Weights of a small transformer language model.
Size: 14 layers, width 96, MLP 384 tanh GELU, vocabulary 8192, 2.35M parameters.
Architecture: LayerNorm before each block, rotary positions, no biases in attention or MLP, tied embeddings, attention and MLP in parallel.
Training: a variant of Adam for these matrices, 115M tokens.
Each number is 200 + 20 x the weight over its row's rms, rounded and kept within 0 to 999. Layers, rows and columns count from 0. The size before them is the row's rms in percent of the matrix's.

# q: layer 5 attention query, 96x96, rms 0.122, rows 0-63, columns 32-63
# k: layer 5 attention key, 96x96, rms 0.125, rows 0-63, columns 32-63
# v: layer 5 attention value, 96x96, rms 0.0866, rows 0-35, columns 32-63
# o: layer 5 attention output (transposed), 96x96, rms 0.0824, rows 0-35, columns 32-63
q0,114,206,201,226,238,173,242,194,204,197,211,176,221,182,229,209,215,185,219,185,215,215,221,182,188,188,207,187,190,247,181,205,220
k0,102,188,210,195,154,220,175,227,204,171,187,218,191,221,186,191,196,222,181,159,193,187,197,210,206,208,178,209,237,156,202,196,238
q1,101,179,181,223,238,161,166,236,231,218,208,196,198,183,193,203,192,205,197,177,219,171,181,187,236,156,198,203,219,201,198,193,218
k1,098,185,236,192,192,173,208,201,191,212,182,168,231,195,205,203,197,213,146,215,179,182,162,208,170,229,233,200,198,207,218,194,240
q2,105,213,205,195,180,220,228,149,181,167,178,217,187,195,228,190,196,193,204,229,198,228,229,186,168,195,229,203,195,189,218,207,139
k2,106,151,196,213,179,220,186,221,211,197,215,204,188,195,160,192,208,246,175,195,199,190,184,198,209,202,181,175,186,196,169,226,214
q3,110,218,224,219,228,175,228,185,213,199,209,188,218,193,219,200,188,170,193,214,203,211,208,170,183,197,207,209,203,206,215,172,180
k3,101,184,247,206,236,181,205,179,173,227,198,181,226,186,218,209,188,172,191,245,187,169,191,195,185,228,218,198,185,223,201,207,220
q4,124,180,181,217,170,176,181,188,234,195,244,198,194,191,190,189,182,208,222,172,210,220,215,185,214,206,221,214,149,223,173,231,177
k4,104,206,201,199,192,170,204,213,206,199,212,204,240,182,204,240,209,193,210,214,164,193,175,206,192,189,207,211,168,217,196,206,188
q5,104,199,200,175,205,191,213,201,190,182,178,204,186,207,200,213,227,208,180,194,194,195,170,226,210,164,196,173,220,172,188,230,240
k5,123,193,188,196,200,229,189,208,200,183,201,188,197,196,191,175,196,238,184,184,218,208,196,220,201,218,179,208,225,204,199,204,211
q6,125,217,230,188,207,173,203,209,200,209,203,172,223,201,224,196,195,199,194,221,215,224,208,157,179,192,228,208,197,187,217,175,193
k6,047,229,213,225,208,178,181,184,181,206,210,201,189,196,183,175,228,211,205,196,208,194,198,154,208,209,222,186,195,232,210,187,219
q7,076,182,188,206,245,251,188,214,215,237,224,217,187,199,184,196,197,197,203,183,202,164,183,216,232,236,178,212,185,208,167,200,225
k7,161,188,186,200,159,193,200,221,227,184,179,243,203,246,182,201,216,215,201,190,183,202,201,228,201,170,181,173,204,188,179,215,195
q8,159,220,233,193,215,183,196,206,207,215,198,175,229,189,213,196,199,200,195,221,212,223,218,152,172,183,225,212,189,207,223,176,176
k8,097,216,202,202,232,202,198,191,190,214,238,173,206,159,221,199,177,198,197,190,216,196,214,162,195,224,213,230,185,218,203,206,217
q9,074,173,187,209,238,227,209,231,226,243,223,202,173,220,170,204,197,225,223,177,180,191,204,215,246,200,204,187,213,207,183,182,219
k9,139,171,189,204,172,213,205,236,223,178,174,217,195,237,168,213,216,216,216,194,164,205,189,241,207,172,188,171,217,193,179,207,192
q10,124,229,226,192,233,171,215,198,192,225,218,172,210,190,196,219,160,204,215,220,196,230,208,163,191,207,239,222,203,188,195,172,212
k10,076,185,185,207,190,204,182,224,241,212,191,157,182,202,181,194,211,215,196,177,171,206,185,220,207,162,202,211,189,181,190,189,205
q11,082,199,221,185,173,217,205,161,187,172,169,196,206,196,230,186,191,169,197,214,189,233,197,175,176,178,206,182,267,204,178,232,208
k11,157,180,181,203,166,235,206,199,215,188,178,236,190,216,173,163,228,209,200,181,192,209,190,214,209,172,191,165,227,169,183,196,201
q12,102,211,204,212,220,216,193,215,198,260,194,215,176,187,183,192,236,196,207,180,177,159,210,163,191,203,189,222,189,209,198,199,186
k12,107,173,215,199,218,199,171,188,185,211,204,213,218,142,199,213,189,175,191,223,214,188,214,181,208,230,184,200,182,216,204,185,180
q13,093,181,191,189,202,221,172,181,180,184,206,204,173,197,238,166,208,197,184,197,204,194,196,213,192,177,209,188,199,167,194,223,177
k13,089,211,164,222,217,236,198,186,195,229,182,222,175,189,212,185,187,219,223,186,190,210,219,162,220,187,210,211,249,175,201,197,189
q14,104,203,224,185,190,217,179,219,210,241,210,178,198,188,196,187,229,196,198,216,211,204,184,210,208,188,164,190,161,216,212,216,234
k14,101,240,209,204,202,165,190,230,179,172,204,217,197,202,232,216,182,201,212,208,259,195,196,189,209,243,176,216,180,228,220,209,211
q15,102,202,220,208,219,168,212,203,233,164,188,193,164,214,204,218,204,200,205,202,170,197,183,169,160,201,166,187,241,207,197,198,192
k15,098,213,192,215,206,194,214,197,219,225,187,219,190,197,212,204,190,193,211,193,267,190,214,225,145,223,168,211,236,226,218,200,209
q16,091,235,209,206,184,184,202,173,203,201,180,205,211,207,208,187,219,189,203,181,216,200,180,173,203,168,204,205,180,199,224,202,195
k16,088,217,174,204,214,189,165,179,180,193,173,213,181,202,230,235,230,197,185,194,199,173,214,183,184,196,184,235,190,215,233,176,207
q17,103,215,198,199,209,230,167,245,241,194,184,186,158,186,210,190,171,201,194,224,193,196,219,215,238,206,184,188,198,199,211,201,192
k17,100,210,220,208,195,243,194,187,204,200,177,195,182,197,185,197,160,224,201,212,193,223,176,220,208,204,193,169,223,205,221,204,223
q18,098,221,189,201,228,221,200,214,200,181,211,199,180,189,190,167,195,198,217,161,214,236,204,206,173,221,220,198,156,201,182,197,228
k18,097,215,200,178,150,221,211,244,187,166,229,194,218,211,180,219,168,198,219,169,204,213,182,192,209,204,212,195,165,201,229,170,197
q19,086,237,196,172,225,191,196,219,221,244,203,180,214,187,220,197,183,172,204,247,208,177,185,176,201,211,197,205,187,202,232,183,238
k19,084,196,212,207,202,212,166,210,175,178,183,193,184,209,209,210,198,179,179,206,219,164,195,204,223,214,157,184,188,199,184,213,225
q20,102,193,199,235,204,198,185,199,180,189,229,181,228,183,218,172,197,223,215,164,222,197,178,179,177,201,179,207,212,161,187,217,221
k20,104,202,234,194,211,198,185,183,218,229,214,189,203,175,188,211,213,199,208,220,181,189,185,181,219,195,201,208,196,178,126,164,242
q21,092,191,231,232,195,222,176,217,203,163,185,209,178,211,182,223,181,197,197,221,212,188,193,190,205,212,201,191,185,230,231,161,207
k21,093,201,210,182,185,177,193,208,172,177,182,189,209,218,193,201,234,183,205,225,194,195,194,198,189,226,202,219,228,203,230,200,208
q22,112,175,199,216,156,129,169,216,200,205,136,200,211,176,198,165,209,220,228,195,182,199,224,180,207,202,218,201,214,203,239,201,186
k22,108,189,211,194,196,209,170,165,179,236,180,177,223,182,215,200,188,198,210,194,172,224,211,216,235,187,229,162,205,231,222,193,220
q23,093,175,182,180,211,199,220,232,208,213,208,181,177,190,221,211,168,214,196,224,226,183,183,253,165,211,186,202,163,197,216,214,191
k23,093,209,205,204,201,205,185,176,193,181,200,180,211,202,207,193,210,208,225,196,191,205,184,182,203,216,177,216,201,201,155,233,193
q24,097,198,179,236,200,212,214,215,194,194,247,154,201,212,204,217,163,226,185,184,198,214,199,200,157,247,198,215,219,201,182,183,185
k24,093,188,205,189,193,170,226,237,226,216,233,172,179,197,203,212,182,169,182,216,200,189,187,189,237,218,192,193,167,175,183,203,232
q25,101,207,220,220,215,174,236,210,182,207,173,206,187,230,183,166,210,252,204,186,157,197,205,215,193,197,173,211,201,183,222,192,224
k25,096,196,191,183,206,206,204,167,174,211,211,184,225,180,188,201,187,178,190,214,226,187,209,210,186,211,204,190,186,229,172,195,188
q26,092,178,205,185,199,175,189,200,172,205,192,202,183,155,214,192,203,198,183,195,184,170,183,220,182,203,199,179,236,162,221,212,202
k26,093,184,201,190,230,209,203,166,205,225,169,209,178,209,208,171,183,216,221,149,191,203,216,205,206,203,183,204,243,211,183,202,187
q27,089,191,201,220,203,170,186,204,215,227,210,214,219,207,211,180,199,222,207,236,209,172,217,222,181,187,185,183,184,241,198,213,230
k27,090,238,209,187,196,168,176,195,187,186,205,219,202,173,156,218,157,182,208,195,189,194,207,193,194,198,177,191,211,217,208,198,209
q28,088,193,200,217,181,240,179,187,166,194,163,216,222,224,214,172,176,200,201,172,234,213,209,175,179,189,232,185,204,204,192,180,167
k28,092,201,191,172,182,195,188,165,190,184,199,196,222,235,226,179,216,185,211,207,222,215,225,193,215,208,230,192,219,174,205,162,165
q29,091,218,174,197,242,187,188,193,185,204,192,211,214,149,212,208,187,171,184,218,183,205,165,200,198,207,192,214,181,187,168,217,193
k29,093,191,188,216,184,215,195,195,192,176,194,219,172,208,184,172,175,191,221,161,195,202,216,173,185,192,166,220,198,176,205,202,191
q30,089,185,191,177,171,188,174,239,202,207,172,190,193,235,214,210,217,221,215,168,209,211,206,202,211,185,190,180,219,213,208,202,220
k30,088,218,211,184,185,207,188,186,232,171,217,198,192,183,203,197,229,206,178,209,219,212,214,212,202,222,204,194,189,220,180,202,234
q31,096,169,209,224,170,160,198,204,206,162,219,204,201,190,195,164,197,179,176,208,221,215,197,190,202,214,217,193,218,175,233,216,203
k31,097,207,193,196,136,186,210,194,194,188,193,182,240,178,208,208,166,189,208,164,205,222,207,212,212,195,221,180,184,155,247,172,186
v0,100,219,212,192,205,189,195,209,192,216,229,222,193,218,192,238,212,200,223,223,213,206,214,230,192,201,202,207,211,185,241,190,206
o0,100,156,203,202,206,202,198,231,156,186,182,202,225,196,218,210,212,169,146,193,223,185,191,229,213,186,174,222,206,201,208,200,230
v1,097,168,201,232,216,219,231,136,234,207,190,185,200,197,201,241,158,187,202,172,197,215,182,193,170,219,186,200,225,202,180,218,224
o1,092,216,182,173,208,185,197,212,173,217,207,183,213,233,200,257,233,218,209,178,207,196,212,195,173,213,218,206,194,191,215,179,212
v2,095,251,186,175,186,178,212,183,204,193,200,177,196,241,217,208,220,199,204,202,204,183,196,194,194,169,211,180,195,158,187,233,171
o2,093,226,210,235,185,223,220,195,224,190,200,196,218,147,216,191,214,195,189,197,212,190,184,215,179,221,240,210,222,185,174,214,194
v3,101,199,219,195,186,196,165,227,178,161,210,196,212,182,200,189,161,211,215,211,206,184,199,216,200,172,184,206,176,226,170,197,198
o3,098,223,203,180,167,215,177,209,199,181,209,185,207,187,193,172,170,204,237,227,169,211,199,203,196,174,221,147,184,207,185,215,202
v4,093,184,223,191,235,144,254,178,219,188,203,177,214,201,235,192,215,184,171,196,214,196,201,218,187,200,202,187,167,202,212,196,235
o4,096,195,227,215,202,221,197,213,183,187,206,195,217,190,215,246,202,199,234,188,239,223,214,226,194,189,190,199,189,203,216,223,213
v5,110,198,196,208,195,186,189,171,218,186,207,185,210,172,172,163,212,248,237,232,215,213,205,203,190,221,187,209,191,229,175,201,191
o5,107,209,230,186,198,226,208,218,200,180,217,195,196,203,180,202,149,231,215,182,194,194,216,205,163,216,144,195,187,234,212,210,169
v6,094,192,192,178,203,172,177,205,214,219,201,178,200,183,197,180,196,170,209,193,166,207,227,209,220,228,192,180,161,179,214,196,195
o6,095,211,206,214,181,227,178,229,225,196,216,201,207,188,193,200,196,177,198,198,182,228,217,186,268,194,212,160,180,222,190,239,226
v7,099,217,197,184,223,238,189,195,170,214,214,198,221,182,173,200,196,179,198,202,209,200,241,201,198,200,184,208,197,202,221,220,207
o7,103,212,186,189,185,188,199,171,187,192,187,163,187,214,197,210,220,200,212,224,190,209,210,213,186,149,249,218,202,185,191,239,196
v8,124,194,235,235,225,192,222,203,187,189,161,196,192,189,228,185,207,176,219,225,178,230,234,200,178,217,209,207,256,169,243,197,178
o8,125,173,184,202,218,212,219,206,170,201,184,218,200,232,214,229,215,191,212,186,252,203,209,232,214,189,222,208,217,180,187,161,196
v9,112,195,241,152,217,182,161,209,210,196,196,208,216,195,209,232,211,179,181,213,231,205,206,166,203,154,177,201,164,201,156,181,198
o9,119,200,220,201,154,177,192,177,209,214,177,228,221,192,206,197,208,186,217,224,192,175,197,198,203,213,214,215,203,193,205,209,211
v10,091,213,208,162,176,185,144,207,178,196,194,173,240,186,202,150,206,217,199,220,222,233,211,213,206,210,207,187,194,216,197,214,198
o10,095,191,226,201,197,216,225,176,215,183,197,216,202,208,212,154,176,187,194,205,162,208,204,181,183,216,188,207,233,185,209,205,181
v11,095,212,222,202,219,211,224,200,250,207,224,230,195,203,234,191,222,229,179,229,195,157,206,197,189,226,185,193,202,224,223,197,187
o11,090,206,204,184,225,190,168,225,172,193,180,150,208,213,198,230,209,235,208,225,205,224,220,195,196,190,184,211,200,195,189,153,194
v12,098,203,214,230,215,172,166,196,208,198,197,195,217,176,199,178,208,220,155,215,201,213,183,208,169,215,198,234,180,221,215,182,195
o12,089,214,195,186,206,192,198,210,182,214,218,190,212,222,203,191,171,212,245,180,190,237,239,244,213,212,164,171,162,189,180,226,207
v13,113,197,207,221,191,208,220,205,192,219,170,182,171,200,209,161,234,220,207,168,170,202,194,194,194,191,223,209,207,221,186,243,218
o13,112,197,171,224,232,207,230,169,225,238,193,192,165,209,183,189,190,249,234,190,169,218,178,200,237,225,166,230,223,186,201,164,202
v14,100,177,207,207,188,220,215,190,161,217,186,176,215,205,178,167,183,179,205,180,223,241,169,190,168,208,224,184,191,182,160,207,208
o14,103,168,183,190,222,189,251,172,211,215,201,207,189,202,196,183,223,166,204,178,177,190,205,169,193,222,186,197,227,194,243,199,205
v15,123,154,202,197,199,199,194,202,201,205,218,168,240,209,193,179,224,215,167,185,209,223,175,200,224,220,208,205,172,208,220,149,174
o15,121,194,189,176,205,184,183,185,207,166,218,221,192,217,209,181,180,213,212,208,195,213,207,182,212,211,208,192,224,227,215,247,190
v16,111,203,175,158,187,202,207,221,189,217,202,232,149,195,218,166,188,186,226,207,208,179,176,188,206,209,197,192,190,211,187,169,223
o16,110,207,178,185,212,182,169,242,208,235,186,212,214,193,207,243,185,190,168,199,226,190,229,182,219,193,206,209,176,170,213,191,221
v17,092,243,220,191,210,199,182,241,187,186,218,220,202,199,203,210,180,176,175,183,239,202,194,197,232,165,206,196,155,196,167,186,214
o17,090,232,217,180,202,188,191,183,225,207,155,186,192,191,230,183,208,180,195,219,173,167,219,163,256,232,192,196,160,204,214,229,211
v18,112,186,184,222,220,181,259,182,210,210,201,187,185,212,197,184,176,192,244,232,215,190,184,198,186,199,195,211,237,182,177,184,224
o18,118,246,213,181,225,220,188,233,180,221,175,191,212,212,217,232,179,239,194,195,238,198,217,208,201,187,199,178,169,215,220,180,200
v19,100,200,195,198,211,220,223,174,164,209,214,212,220,202,170,197,203,218,190,181,185,216,147,202,176,204,206,191,173,241,198,205,186
o19,091,178,183,200,190,162,177,235,208,202,212,196,201,222,187,212,231,199,220,156,221,174,177,184,173,171,218,269,212,189,195,190,210
v20,105,213,220,191,219,151,207,158,218,197,201,194,195,194,237,205,198,184,195,212,191,211,222,208,226,205,180,205,161,175,181,215,236
o20,106,215,225,204,208,201,220,225,227,191,206,217,213,191,203,205,210,196,175,219,188,197,236,200,216,230,176,206,221,209,210,211,215
v21,103,195,150,227,195,219,201,228,211,204,211,180,183,168,152,188,195,228,205,157,193,204,214,207,238,230,215,197,196,228,172,203,222
o21,108,183,198,187,223,210,162,188,215,201,243,204,212,206,202,179,190,188,200,170,145,212,186,143,220,216,181,148,190,207,186,223,198
v22,097,198,190,194,188,214,189,190,219,209,222,172,200,193,134,192,179,192,189,204,199,197,154,191,161,189,221,182,211,221,199,180,195
o22,093,184,171,199,196,194,188,204,172,207,233,186,231,196,241,194,216,179,200,167,178,190,226,164,189,205,197,154,167,194,197,211,208
v23,123,205,186,198,230,183,217,246,197,231,195,208,190,189,185,192,182,195,224,219,161,242,206,210,222,194,180,197,192,251,169,186,197
o23,123,220,213,175,204,187,165,229,210,217,193,193,208,231,195,221,195,213,225,197,192,192,188,197,232,194,236,209,225,197,201,196,200
v24,117,196,238,240,227,227,167,224,211,187,210,201,239,210,200,198,195,197,199,241,239,207,204,205,208,215,223,223,165,204,217,173,194
o24,113,160,219,198,218,156,214,198,179,184,184,191,201,213,238,222,220,177,202,218,181,185,204,163,219,219,162,191,190,198,217,180,224
v25,092,181,207,168,170,176,186,201,210,183,189,200,238,195,197,216,212,164,164,186,177,221,175,181,210,178,196,166,192,206,181,191,221
o25,092,190,177,195,175,211,206,172,208,208,218,219,225,172,217,189,199,194,187,189,182,193,219,197,181,222,232,209,232,175,191,213,195
v26,104,200,202,228,227,208,188,220,209,199,168,206,222,208,230,218,176,179,207,215,189,217,196,189,198,185,191,217,204,182,208,229,196
o26,102,214,215,183,194,201,215,229,202,205,202,198,230,247,197,214,214,181,202,206,216,210,200,199,187,212,172,213,221,200,192,171,217
v27,103,188,181,192,188,237,214,173,201,198,207,212,212,213,165,186,180,184,167,205,211,195,227,202,179,219,177,211,214,193,244,189,205
o27,101,207,182,185,217,186,233,185,169,196,197,178,163,211,244,226,204,205,192,202,173,201,223,198,211,169,224,203,196,196,216,225,187
v28,093,211,182,172,191,216,180,156,208,165,191,191,242,208,188,208,168,186,177,197,201,193,191,213,150,228,199,225,197,204,200,176,218
o28,095,221,195,215,177,193,215,218,179,207,217,171,171,200,244,221,194,192,206,189,190,186,209,248,168,173,235,174,172,195,179,232,213
v29,103,218,243,194,219,197,179,192,175,178,182,202,186,180,225,197,194,171,224,234,208,208,200,185,185,185,223,173,184,198,168,248,207
o29,105,181,213,235,192,209,219,203,180,240,200,194,206,201,205,210,210,162,176,220,239,172,218,242,180,189,191,225,222,190,197,186,214
v30,109,168,203,228,212,199,176,170,177,209,189,212,206,197,184,196,164,197,204,168,220,239,172,194,169,214,193,196,169,194,195,157,208
o30,110,216,200,160,196,190,207,199,197,199,216,201,198,214,160,209,168,235,229,180,185,182,213,200,211,231,165,172,194,210,204,177,195
v31,112,180,197,204,166,187,219,190,225,200,208,164,198,205,169,162,188,208,165,213,196,192,175,194,218,222,215,194,195,182,204,157,212
o31,110,181,207,193,204,214,182,220,221,195,249,213,224,202,231,185,195,199,171,151,220,214,219,154,199,201,198,206,157,200,232,231,213
q32,129,180,179,205,187,228,193,202,234,173,219,160,168,213,185,215,194,197,206,217,207,195,217,210,208,234,192,205,193,209,163,209,216
k32,104,206,240,202,228,201,202,214,179,211,180,193,222,201,221,206,204,185,189,224,203,194,196,164,199,209,219,198,200,201,212,162,208
q33,089,201,201,184,164,199,181,202,195,181,177,200,216,202,242,222,210,205,260,204,214,211,217,192,188,172,215,179,179,212,217,186,173
k33,091,211,185,196,176,222,219,207,211,190,212,169,215,221,184,243,198,186,204,199,240,217,230,197,204,192,179,200,185,211,191,187,194
q34,103,230,215,181,222,168,179,194,182,229,182,235,220,187,235,197,216,185,202,197,196,206,198,187,219,165,219,212,190,189,214,209,175
k34,082,155,183,210,200,206,194,209,192,202,191,224,235,195,229,185,185,200,206,199,165,211,200,218,204,199,213,170,205,216,208,238,195
q35,117,203,199,201,227,205,185,193,218,192,237,190,187,185,186,192,206,171,152,231,206,160,188,188,205,222,195,222,188,210,162,206,239
k35,120,237,254,208,228,203,207,178,178,211,187,179,204,203,208,185,180,174,188,201,197,189,187,166,187,189,228,208,206,167,234,184,226
q36,116,189,205,188,220,199,176,203,231,202,222,185,196,188,191,205,201,188,158,233,213,154,191,179,187,208,185,235,194,194,148,210,228
k36,103,231,209,190,212,183,197,190,188,196,185,171,211,179,238,205,189,205,216,188,195,208,221,173,187,203,232,211,199,207,216,200,206
q37,109,175,188,236,207,201,222,181,195,192,218,191,166,201,157,180,200,192,225,179,216,182,195,223,213,246,187,222,192,217,164,217,213
k37,130,177,169,195,187,199,202,204,212,180,227,225,191,177,200,227,236,176,171,207,215,191,211,191,211,219,157,191,197,214,177,185,175
q38,075,162,174,205,217,244,265,216,178,202,223,204,208,200,195,182,188,192,203,181,199,191,194,235,188,238,192,198,211,204,178,205,223
k38,135,171,173,208,190,205,191,193,210,188,194,236,207,209,165,196,207,207,190,211,174,192,190,225,209,200,176,189,209,201,186,194,189
q39,106,196,194,203,174,179,218,214,180,208,180,230,194,201,205,193,219,215,247,169,219,194,210,243,221,182,214,159,236,216,227,228,190
k39,061,207,195,194,177,204,223,203,183,174,196,240,210,201,171,182,239,201,179,195,183,205,182,203,239,193,189,159,220,213,192,175,189
q40,065,176,180,156,195,170,178,191,219,187,196,200,215,190,220,202,227,217,216,203,214,233,215,191,195,186,222,173,180,231,229,212,186
k40,136,251,212,188,219,210,182,192,181,209,196,170,203,183,236,189,176,193,198,216,189,211,214,174,180,207,223,231,189,210,207,198,189
q41,117,225,237,201,212,210,188,191,196,197,231,164,191,191,202,193,191,195,163,236,215,195,195,162,178,216,197,240,182,207,174,200,191
k41,095,219,202,202,231,188,199,205,184,227,217,166,214,173,235,196,182,193,209,217,219,185,221,162,164,215,226,232,201,211,210,193,204
q42,159,165,166,193,187,196,200,218,194,197,163,217,203,226,207,188,228,215,233,155,186,207,193,220,200,184,197,157,209,198,205,217,215
k42,051,235,174,221,202,202,255,204,220,159,205,241,208,211,197,208,227,193,173,216,223,226,212,178,199,195,188,169,213,208,202,191,159
q43,073,188,195,197,186,216,198,232,219,209,190,195,180,209,220,183,193,185,218,213,179,246,203,204,173,178,191,152,200,174,223,212,200
k43,202,237,207,182,226,200,201,196,194,214,206,168,197,185,227,214,166,189,197,202,211,184,219,157,191,204,210,238,188,195,216,195,196
q44,102,216,214,226,190,206,205,204,204,190,187,159,200,187,210,172,176,225,199,197,235,236,205,207,182,226,176,186,203,175,198,176,240
k44,091,202,174,194,197,187,176,211,214,229,197,224,186,223,205,204,202,193,183,169,198,176,237,191,203,205,157,199,213,217,227,202,204
q45,103,181,192,183,206,213,175,194,204,216,190,194,195,213,194,196,174,209,200,188,202,150,176,208,190,199,196,234,189,188,181,206,266
k45,098,207,175,203,210,203,210,223,214,189,215,230,190,183,191,231,216,168,202,200,198,188,223,224,227,184,201,222,202,187,176,213,181
q46,096,232,181,167,241,197,220,195,203,187,208,204,138,189,180,215,208,206,215,221,190,205,183,177,195,195,204,208,211,167,216,207,225
k46,098,217,230,200,192,197,179,192,219,168,192,215,218,198,205,181,217,233,196,191,238,205,218,226,224,201,187,187,181,205,143,228,208
q47,092,222,215,176,197,204,211,185,200,217,199,217,163,229,215,230,193,244,229,192,196,188,196,204,203,211,186,197,167,196,182,147,195
k47,090,223,209,212,188,208,192,218,196,208,234,169,174,178,157,206,193,230,213,210,222,191,187,213,175,203,206,197,214,202,190,258,188
q48,088,202,248,222,216,205,234,175,204,220,237,193,214,203,183,191,183,241,224,193,179,195,189,183,181,180,198,177,167,187,235,188,202
k48,081,211,206,175,186,199,157,201,166,207,189,221,230,236,229,182,175,226,212,188,194,189,181,209,189,218,209,190,222,215,196,211,195
q49,093,216,246,205,158,193,191,220,208,231,154,176,226,221,209,211,201,207,212,225,225,215,213,206,175,225,182,208,218,199,199,185,192
k49,089,191,221,225,207,192,185,230,203,193,197,189,163,204,196,198,245,221,228,213,196,182,216,194,218,189,192,199,231,169,212,190,205
q50,087,224,212,157,194,179,209,209,183,207,208,201,184,196,211,226,181,234,202,204,184,174,171,223,231,168,178,196,220,206,218,212,198
k50,086,183,161,229,197,198,205,196,175,196,221,195,213,193,205,190,168,201,221,172,202,220,240,213,199,205,175,194,198,237,166,209,204
q51,102,195,214,232,220,155,216,204,175,195,184,212,222,226,212,208,155,187,211,188,186,175,194,230,211,218,199,191,189,221,213,227,177
k51,098,163,213,162,223,223,190,203,187,192,204,208,189,168,205,212,245,202,185,204,204,203,214,179,214,217,219,228,164,170,206,181,200
q52,099,214,203,181,177,212,205,232,223,222,208,212,198,233,210,181,213,221,195,258,174,232,215,199,234,229,197,203,230,196,205,159,198
k52,092,202,226,249,207,204,181,212,185,210,182,172,162,173,183,175,176,219,198,177,197,193,191,210,237,207,196,199,198,186,209,234,201
q53,090,187,240,170,191,169,216,199,222,174,202,171,192,205,181,146,219,192,193,192,207,225,185,161,204,215,184,190,174,203,190,196,189
k53,089,205,193,219,171,224,212,207,196,178,180,210,215,189,193,230,205,225,188,144,234,205,196,186,187,187,202,189,224,187,201,188,177
q54,094,202,208,195,200,192,201,190,213,230,177,229,208,165,201,206,209,158,205,211,218,236,207,199,210,199,227,192,215,232,251,237,196
k54,090,174,237,201,193,187,208,210,188,219,208,173,213,197,198,218,184,205,208,187,176,218,207,155,188,176,208,190,235,174,210,177,203
q55,103,215,232,209,213,189,169,185,205,167,189,208,190,178,203,195,181,242,204,230,256,242,216,220,223,207,182,214,206,198,229,215,218
k55,098,202,182,196,202,214,200,217,177,206,208,193,185,236,177,179,184,192,237,197,171,240,192,181,212,206,205,207,207,207,235,201,186
q56,091,190,227,228,203,191,212,179,195,198,212,206,214,221,165,235,205,227,227,192,226,153,197,211,191,228,181,203,138,221,176,187,195
k56,084,216,202,176,227,222,153,202,196,197,231,176,185,203,223,179,242,191,194,226,230,209,168,219,162,224,210,187,187,194,171,190,248
q57,093,191,222,173,201,196,198,192,185,227,222,204,187,223,192,214,197,172,185,176,225,200,193,192,176,184,240,183,171,177,184,187,235
k57,095,183,223,205,212,196,181,243,211,197,215,186,179,179,246,217,211,200,170,225,215,202,220,187,192,216,211,221,182,170,193,178,197
q58,092,188,203,182,177,194,229,180,209,196,183,195,156,171,198,193,234,209,193,242,196,203,181,175,171,171,231,194,199,168,178,231,206
k58,091,207,181,204,246,215,199,167,185,204,234,182,206,199,214,206,211,190,234,183,194,189,190,207,243,184,190,172,205,236,210,178,205
q59,097,200,195,230,213,176,225,221,187,180,185,205,174,166,206,209,179,179,215,190,204,180,175,208,206,213,172,211,194,250,204,224,198
k59,087,189,194,190,189,203,201,187,215,226,197,239,177,205,164,190,202,192,187,188,207,194,251,218,185,217,190,208,208,164,226,188,191
q60,102,220,220,180,211,179,177,142,231,184,207,188,190,210,218,166,207,213,203,181,193,208,207,200,218,165,226,192,192,228,198,181,215
k60,096,187,199,200,202,212,232,180,168,203,215,213,199,173,240,237,195,213,157,208,190,222,223,220,224,206,181,227,202,176,216,212,147
q61,098,155,205,215,235,206,209,212,218,196,210,207,208,208,203,181,182,157,212,226,212,222,194,192,148,191,199,200,204,182,243,219,208
k61,093,207,227,173,182,185,184,200,195,196,175,208,227,202,208,225,183,231,214,167,175,177,185,195,214,209,202,224,200,177,153,176,221
q62,098,170,225,187,216,187,156,200,216,233,197,230,224,197,194,185,187,214,222,195,215,208,201,226,211,195,216,202,192,215,235,181,187
k62,093,229,227,201,205,209,173,184,179,209,199,188,183,204,192,199,182,207,191,214,174,225,218,217,228,238,213,200,228,151,203,237,189
q63,086,198,233,174,212,203,210,183,201,156,206,204,206,191,218,201,209,253,214,212,202,229,225,199,170,163,224,165,222,208,179,223,189
k63,084,196,178,219,175,203,200,213,196,211,194,177,215,166,233,208,189,205,212,245,205,218,176,188,209,227,204,204,207,232,172,202,179
v32,096,194,190,181,201,198,242,232,177,193,185,211,193,219,207,237,196,171,181,191,152,184,186,227,210,212,209,189,191,222,194,176,224
o32,100,165,155,200,179,153,220,212,175,222,212,180,202,249,216,205,205,204,149,237,216,219,208,221,211,155,203,243,221,171,175,207,229
v33,098,185,193,193,214,210,170,187,196,192,172,197,198,206,208,249,199,218,166,206,202,178,219,200,193,191,207,215,194,197,207,200,183
o33,100,185,193,222,183,168,160,226,217,211,201,205,196,237,176,190,206,162,188,239,190,219,202,198,235,190,201,208,190,224,203,233,196
v34,107,181,202,191,193,250,148,199,184,194,191,203,177,204,205,186,214,198,211,207,232,196,190,197,221,190,175,214,169,214,199,181,178
o34,105,190,216,186,175,216,171,225,190,203,197,211,220,188,206,207,180,195,215,178,171,189,193,177,218,173,167,180,239,220,241,172,176
v35,097,192,173,186,204,221,209,202,200,180,192,215,168,208,192,223,212,201,223,205,163,201,205,203,226,242,181,185,217,215,202,205,161
o35,096,185,184,163,199,159,187,193,232,174,214,204,226,207,210,185,195,216,159,232,212,185,179,191,215,190,205,246,200,174,188,189,182